Part of a small language model's weights.
Size: width 640, 10 heads of 64 (5 for keys and values), MLP 3200 squared ReLU, vocabulary 37553, 162M parameters.
Architecture: rotary positions, normalized queries and keys, local attention windows, shifted keys, value embeddings, hashed n-gram embeddings, capped logits.
Each number is 500 + 25 x the weight over its row's rms, rounded and kept within 0 to 999. Layers, rows and columns count from 0. Numbers have three digits each. The size before them is the row's rms in percent of the matrix's.

# down: layer 5 MLP down (transposed), 3200x640, rms 0.0232, rows 1038-1075, columns 240-319
# up: layer 5 MLP up, 3200x640, rms 0.123, rows 1039-1076, columns 240-319
down1038 099:505486463488496552499510475532504476539501485505508542495495554480543489476512481479478496501529523515509500540500508484512491534534507479528516502491488534478521499495483479475531498515480489531503519512467518468506520491556494503500510482
up1039 098:492469478503509467494469493467486473488454508518491536502523482564469515505504479481478528495472469519504513507482515488514488471474474472540509494482497530433449499475499504480528490484496504526466475526541458508509549451533520480498504479
down1039 102:518519514529506508486528503477496503471523524477496509483482478467520489485541508494490529515481496452438516502487517535419484486485536519506468474572513520524514533484555484457480515477479459482490533495537480484497514520474495510519484482
up1040 100:520518484519495473462504464489493494512505517497511489485549522516501520487499455467475504485478497510495524533522513462502464497453514515463503516513513558528501463484494449540531528478502511483515520479500487498478526475541494495525490478
down1040 098:505493513518490513522491458476547533513497508498451463467507536517478493480494518494484502570475539489486462531461483448429477519497506541479469502488505540480504447503506457515473508484496532506500482489481478508512471531493556479477483495
up1041 094:490527488518541461511470465472494496505470510513494499519528471477481488445509490497496509505496489504543507512502526514509502552516506461495536491538459457515466502483488524500483470501504486483517537488521481529521517491491522498483530501
down1041 095:505503484508479535481518509502478516501447523468496543461497492519536497473469506528517489457540480503477490477521547501531506491536570522502537480490528503518518478468457489483487463500529487496536525496524481488498518501484470482519490521
up1042 096:506480479478528498491514525460438554495541536477510539500488519504514481471508522496479518530524511493509514533563510523481499502448477487480522508536464531485538501465469479492521546523490499489513456462493546509534485476514529474498492486
down1042 094:523503503494478534545485507496525501470531489458508511545505528511529485498513498519492510542467524497526470517506499488483464482464513502512505539523469467500520511518524458507499517446478521493510501508462511483511477476503498488513533479
up1043 091:526506560472508529538541549530500523510498447496504504500443519492477531492535506513475505476473497484481485477489511512509470524487442499519503482502488496517490524497507501518530488526520533479461485504548511481476505505489501445505520497
down1043 099:484521503502501425523526512509502485500458508456498506529479445495495459520501558483528527493541479530504500500548501496515520482513547480473476504492508473508482487512475537538537493481536489519539511505532486540508510532535522497520462481
up1044 096:537503530506518469501541517528453451519479500487486512525509508531500504557493458489482522499502498494484494499520502513444541491508527521474485485564507510530510454490453520478497540489507520480496506501529513536522509555489531470501512501
down1044 098:461542488536494526501519515530490479494492492477489531474469483473476459460467491514476486515460510543475477508520508448508460513466466538523501500505476523460483480482511451530523530469501498497456493529507508483528450521533485503490478526
up1045 103:476540542449492502497518461486493498497512487522504501453479466458532489494468525507515499485514483492553465455509513499586513512521517516521507467512504508512473480490521524513467509510489544510501497491487504501522520461477520495537502513
down1045 106:533449480526514524478492525474469530520479495498482498488497531482439470520500501492501527520545498506466490471545489545489514494505489503483476512520513514496541481481500478520524499469511487491502468490527511503474547500539529506506506495
up1046 115:535487492524458515521450491503489501465495523507524498447488523475505559544505546503490468527499518542547516528490503504492493461489488484452486491490519486518464522507477451504491528496545506486507459481525492480510497511427527483504502496
down1046 109:536489469542494486490486527468449517479509489467506493475501515485456468503513498491527478540486446480499474463480515491505524482511520478543470502531487539514465507485510511526523538508495500478480539483477494477520512494436484512466494481
up1047 099:545498486542507508499471447553518560489491480491491447514469453475487493520518481492489520512461525494480478531492526530514488521505503477511548486507494482493484497492492531487504468499568498512507508530489515506510501521493553485505430505
down1047 098:513502471514531507522486506520507496510569510486509535475456497478514551499499503500517535494509463529507533502548508464508459462457528497515502463526509475466492499500465472477474477498523514504506532504500488519477527506524489519530473475
up1048 098:492513509485514469491512485529502541524452485511453550527470525469485454511539493482497542481451479518537489490491481484530512460487526509525501464531435485488500494501520463526534525495489540509515462494521447514490496508440512513513491510
down1048 098:537507544529473486488515535498468501476500503494482539479490467504487497480496461570520525457515508526497503465514538504475518509488504528505531513533512473500515489471513530509427495505513516497518489469459506509514499513492499510503504509
up1049 099:502531502512463510488518503491539495502467481478498434545476476506504504468525518526497477528498510532512484527474541441513543538509500505523490507518492542514483471487475488511507478480413499524487470454473522493528492524521500440520509482
down1049 099:513470472498511516501443500526461502477523524522494541511509496450552515549508517494488478531497520506481484513508537506509492503481510497487477484510534507471494483492486470511511518487468529509507476508479537534520522503525509531472505515
up1050 099:481532535494473466519534437491495520535487555473459484490501496453453479534511488510547512475486488504503473488493516498472493451533505479429507471497488539525547471504514488470514517512458469487464494520493510544507473491494496511516487491
down1050 098:510524531537479502499443474505461512464534519474530483464525587508501490431467498515509514534513507493487464524521497499489478483510513496485497494504564473508477505543548518489484503465537427512468506513498481488478486477532508489465545515
up1051 115:506494517453448520447531481491543496457517440532486508538484483477526520480490503506485495500497484527499496500540468459497508481465450475507475439541523509476524520526469528501497494523508506473505496506526527511479496454514472511505473474
down1051 100:480529494443484506490478487515506494541489493499504504507483499517514516489506511489478472502504480506459538480517459461512530481486518523477523538518531523521478480522450481450536530534514485533511491493484513510524524516447441480506455486
up1052 094:490507463495448556492500490533482488509504523489470493468525505484482440510480462478483458556490514520479525502491477504523493545518480553524490538478520545539473543486465504459533522515492494480463497505522500509517502508455471516495487502
down1052 093:509522541502488519497499500492445532498482489492564515474522521477519471553462507501529441520498538550458519521487489512537493499477514502537495528518502531528507512515479500525506529489501510512502513474524494485490529489482522506503492469
up1053 088:527494515460479456537505490469489470469513478469525544518491518490518498462485519484450454512476513523532525510507530541493497487500514512517509513522521503514492537504513517458495499503484471502506539467486501502550463494474516491460440488
down1053 096:532506480514526486493484497472507499535525471533498471501566508485510467523470539485527528529482504513487512498482555496509504480513493550512494525470491538494495465492515504545476486516488507482521522529469500499503500513489452530468518501
up1054 114:500535513517547475481508545498435474502504466503514509507500478507515513507526492489510502442492496502543494503509548495491490529495544470517529502479501460505487521479516498501485529460536468486501493479442454477487534497472485551524502493
down1054 109:507534493500549440489494516522489502503499456509487526517508543493533489501499520506468520443519535539479518504526533478464528524529537475481500496476512518528487526499486440482531494500493481434482504503483516505502495488501508502537511509
up1055 102:461467488522445515497499519522514511509490483531487490462518494521536490466502484519508534444465482447520470482459467547505503528509509541544479445467499492501487463502501523492480484465451497513508509525490512488492466519480504479478488545
down1055 103:456500547486503505530482494468491465519488487478490546515531495512526433489514507465541481527515475518546523514522548466510517454532504509503515458462497483459528533478477484483489538488529480493456540473477527499468570513497527524424532508
up1056 083:472529494543494462500478472514515487488482524523527467453518501473531500495491510497516506463515476500497468485533478512525497532480519534514481471463529468491437496496507494486491445510501486468553517487542462516519535471475490495512497484
down1056 104:513505526506481508545499485496517516475518499477437513546501489487516506526539477511474491472491522520519518481472505498522502499490532512474553516520528508492539546515504555496478496495445449528473473500500529501479475509511531554526504467
up1057 093:493471458486515495488517519511502521505472470515489454513525483517465522470533465529521525514523468520509518492491475538484490555516492438533535466522531547534478555495508497554505502546454502501510492532504504522535514526504544480461525477
down1057 094:460465527459524550493530522478504486536472516496490515511511508484503468524492501492516486506478529508477519556509524511455448511529496498521477519502533479479449499492525566487480479474518499548457459503503471495509496507448518468521474563
up1058 109:487489532484508517475479485516499489519510556519500479512524514513525473495501516499529490484504486464483508544504502494483487493493494476487509487544492444481475517568555494524501487501502501522502466536521537472469440514509551494480520481
down1058 102:497531490486526502499482549458456467502492517524528513522497523466487477488506548511473460496493501502543505509509506473513496499480480484506502496475479421497527505488503472483505499510501553507529551482470531500530477537548519493484503510
up1059 103:481532478488487482495500493499506521444488456517536508453504498521459478527540473504519471530510531512498523513513506463466495471492482509453525547499514534483490494492516507501531490513474489496499536519507538436529516535537505475511501447
down1059 101:508474517488453520465447517505477477499529488518492501484523472517474518502540472458514529544504491500542517508452467475488505489499436483493520505491452496453499494484505485469432478523457469498530492561490477477488533475505505531505540496
up1060 098:514551488526484466531507478487473480497498495495493480457520516500493494498502514493496433490470516480479528491534497524507470500440489459502473514464508478501509525541498477525512513511528492551487475467516503480503520509530495475519518452
down1060 098:493444494510521455481465517539526471554505514518525498523486491498471472476498504488454535489518481480497487505478537478499503505489537531582527521473473478502522468504544516505505476535474455479502489497457475504511487474521511504513512490
up1061 100:507464498516472518497473472470482563467495537480477512496516485484476517489504467500502493548491528502521477499462498508519511476442484488502492458523477467518491469450484510522544485520523516494492501484511519453475527445527502499468511536
down1061 101:533474469511498486481510512521470555517485524484510497498448489517505474490556526490529501479500483439485455531469566514488543512488460459520476463502525542519488475537503520462475516466507470484497487544512487522511511546479518479521508501
up1062 105:498460495510525518511481494502518485510485509490519524540465494496507514489496507506487441473484516469516515470519538517484516468514518499483492501473511513517485537536519484506503512469527519509520470502462533492479459520485492488487539486
down1062 104:483515488521496475506501536496521483492515449486477488500482444471488487512473466544473512501528532491518457479511544502513519508515516481509540458527527501526480545505476512478510485508511495492508508438465505491553495461518523504473555473
up1063 091:496521513488492530497468483536502543511468487450505553479479503474505506499555502487496547459499550512500462512483491515507528496578477457493507471492480489476467478497503518538453517517493502509495494453463479447491505488501454421510450499
down1063 093:529464518513522494520491495512502504508520500462515569487499562500515502477465511498468499471498504513540532480486471519502486475521509466520522516489490505506499526488499502488521469538556505534486489525506493489494511504476483479521494476
up1064 097:542508485517535492509495529510471469497480518528495530495502486537503491484510544494523458502500497558520482494538478494532496507512485501500519527531504498503560455474482471413495507475460481484504497525559512511485499547494539490488527511
down1064 093:475514495530465500514574488477496515485540488509518514466490491519510549518453520507491498467496555483490489501527493492497548471499480498516515498543510512521502517487520494520536512480520472505517494533547484500524541497500495478496470515
up1065 097:515510493480472520491506480540526543512525481500508458469515492507542493538559558452506490500539507486493515517526516466491499447499496531494495511546487509503489487501495481497471520468462499496487549530505478461479525460478528490486466524
down1065 096:490508522516507514455473513457504508505532501537512524485502494528438490419502506536445502517499475489509478466479505474492494477495544489504533511453522466501507461500469432463483476559501508506515544515491489526489491496529486458545478469
up1066 099:533473490525509466506526505500508540523501546466511501495543505535508482521510423530487541466510453480525492431465527554517501485496480521554461465461492465461504453490537493508523551467492497505502514463447479517501517504498497529488455523
down1066 100:530527492496470464520493476497537446486468503501575431487522522526505485505463483520551491483526465516513535519475512528480470468538537492548500490492502480464501500518498502503462528488532477506549447491471504511489491498512456482530497484
up1067 111:549525513493503500537519477500493546552485486515480484478502500472499520544497472481507458488499494475465498525468519463497503465500453518517551484492503534556489519475459496495518519505518498521529451451487486479464477538532496510509472544
down1067 104:544549531512509505523515521533498537519444468495516512489532504472514490506506533518475505495493538509523502474510526493507505489559471504487474553508489512506461504506486516497500498483520492528521486476443486527497466536516488481509486484
up1068 101:519557518513487500526496496462521569476513475485479524499516443475486487506523481501524503484478505463469516492487473542519515501504469476465525536464505457533498504517530506519488498571501491523476465474483498526506468452495495472463522503
down1068 103:456520489466499490543520525522454518510519528491455476488486446505542454476499478475486465534504498527443519507494525564479499502498521478483495503516470474535471472534490540493539545441476504445452497560521498497499483512479457527464505550
up1069 099:491534519492519515491536511502490506487523512494493494520497508485526527469522482501478482472501486487463471510514490491487478530479479517493525480460519495483515486499528440526532548533447466472493505478503538490486502496485532523486518515
down1069 097:471483497490480508493477522470511535522486453519527497501508498513534489540517494514475510455484527520522532512504583538478526481501470516483581508500499457520455517480465483423517482485506540530526519487512515544470508520480460486471508530
up1070 092:540534507522491476506503532513511508539496520497501557497497487519503501543520531534514481485497511490484484500503522459439492468521511522462474500486497495472505482510495500519522489538445460510460478448492474528518520509488482530511504503
down1070 089:491481478491468513504478503481480490496477456468470547511479539498499475483540494489511493494532484493483487494486529511511494545488549470479501528501465497490465522462485460480554511494489529437528480506548492499512485551491532462527515466
up1071 098:500494509461516516510481535488505483493511495482529510488493476549508523488493441483510506511521465506528514492507501501511493495463500520490492502481532472497518482495522566550467538528510454516524478483485522482516532469499491496567503455
down1071 099:524489515525495481512503508484466520487506498525509515476515509495546482455537514501485492497468503492501462496462530484523465506501447516516496493546552534452509465534488463516481488473421502515505500465502518459515528491511449509458513552
up1072 103:530514482462478489491519515540548543501490489478498476484551477484448525506496542517464533531497521473496509523486494525460506488471483549551539468515442433517459479477487510535464513478534502502484498467516504525505488531488500513468488483
down1072 097:508499516493496517506499503484504467505510528465493523502497482491460511524443470493463485496466497499478490468498504531490489487455537506491502535472487543507485541492499474546488530433488473498489489518490522473495506500485543511529497498
up1073 102:505552505465518462517486476512494480502513523506486480506490523435483500554530463491492483495508495505508537512517494521559481496521520524495476503516514454492479497500468498544545506493480534484504483499483500488511497475487528532493505490
down1073 100:468525512482477478513502529471508508474471471507447523510518527432490492498490505540498473491493527510493531544502515466485456503547454497472520471502488478470508514486507462520482498503504495460462452496482502544464501490496518527448541530
up1074 097:493510476489480453488498477496508525528533521474492497567515511517510574474501478453478472499490512499516452485489500500508525512525494500487435501485473537459536526504511512526546502507478488481507484486516472518508520532496522503496450521
down1074 098:540486515515454501543529474506480483524522502459481552535481508500521520536504472496503518501515498479483504501494509530502470525488523471531455526471492477440463485477517510519546483492497493582475489529497518505514513486477466488423454487
up1075 100:516482522513485513507485479456526504533488454509477525466495470466520482535525496454488422522521505513499509457518494533506509506520467526475510485515514473517494453496551505513510532512513524476486492472497517556496508520481501517488494536
down1075 097:458472473509503561514505527539484486486517513500562532541521489475481502482505492461454476509480550487478492526481524497508482470510508498503532497505499506513519518455520504501493506481477528473482516454523495539490504507465493504523534519
up1076 097:470507461488545526492472500541521476489499549502500519511523528499479491538496502473461505514455495458503504541481500488481515486546462497485514517473529443492486463517485525513508522466497453510478491513516514499485550512468521502493528482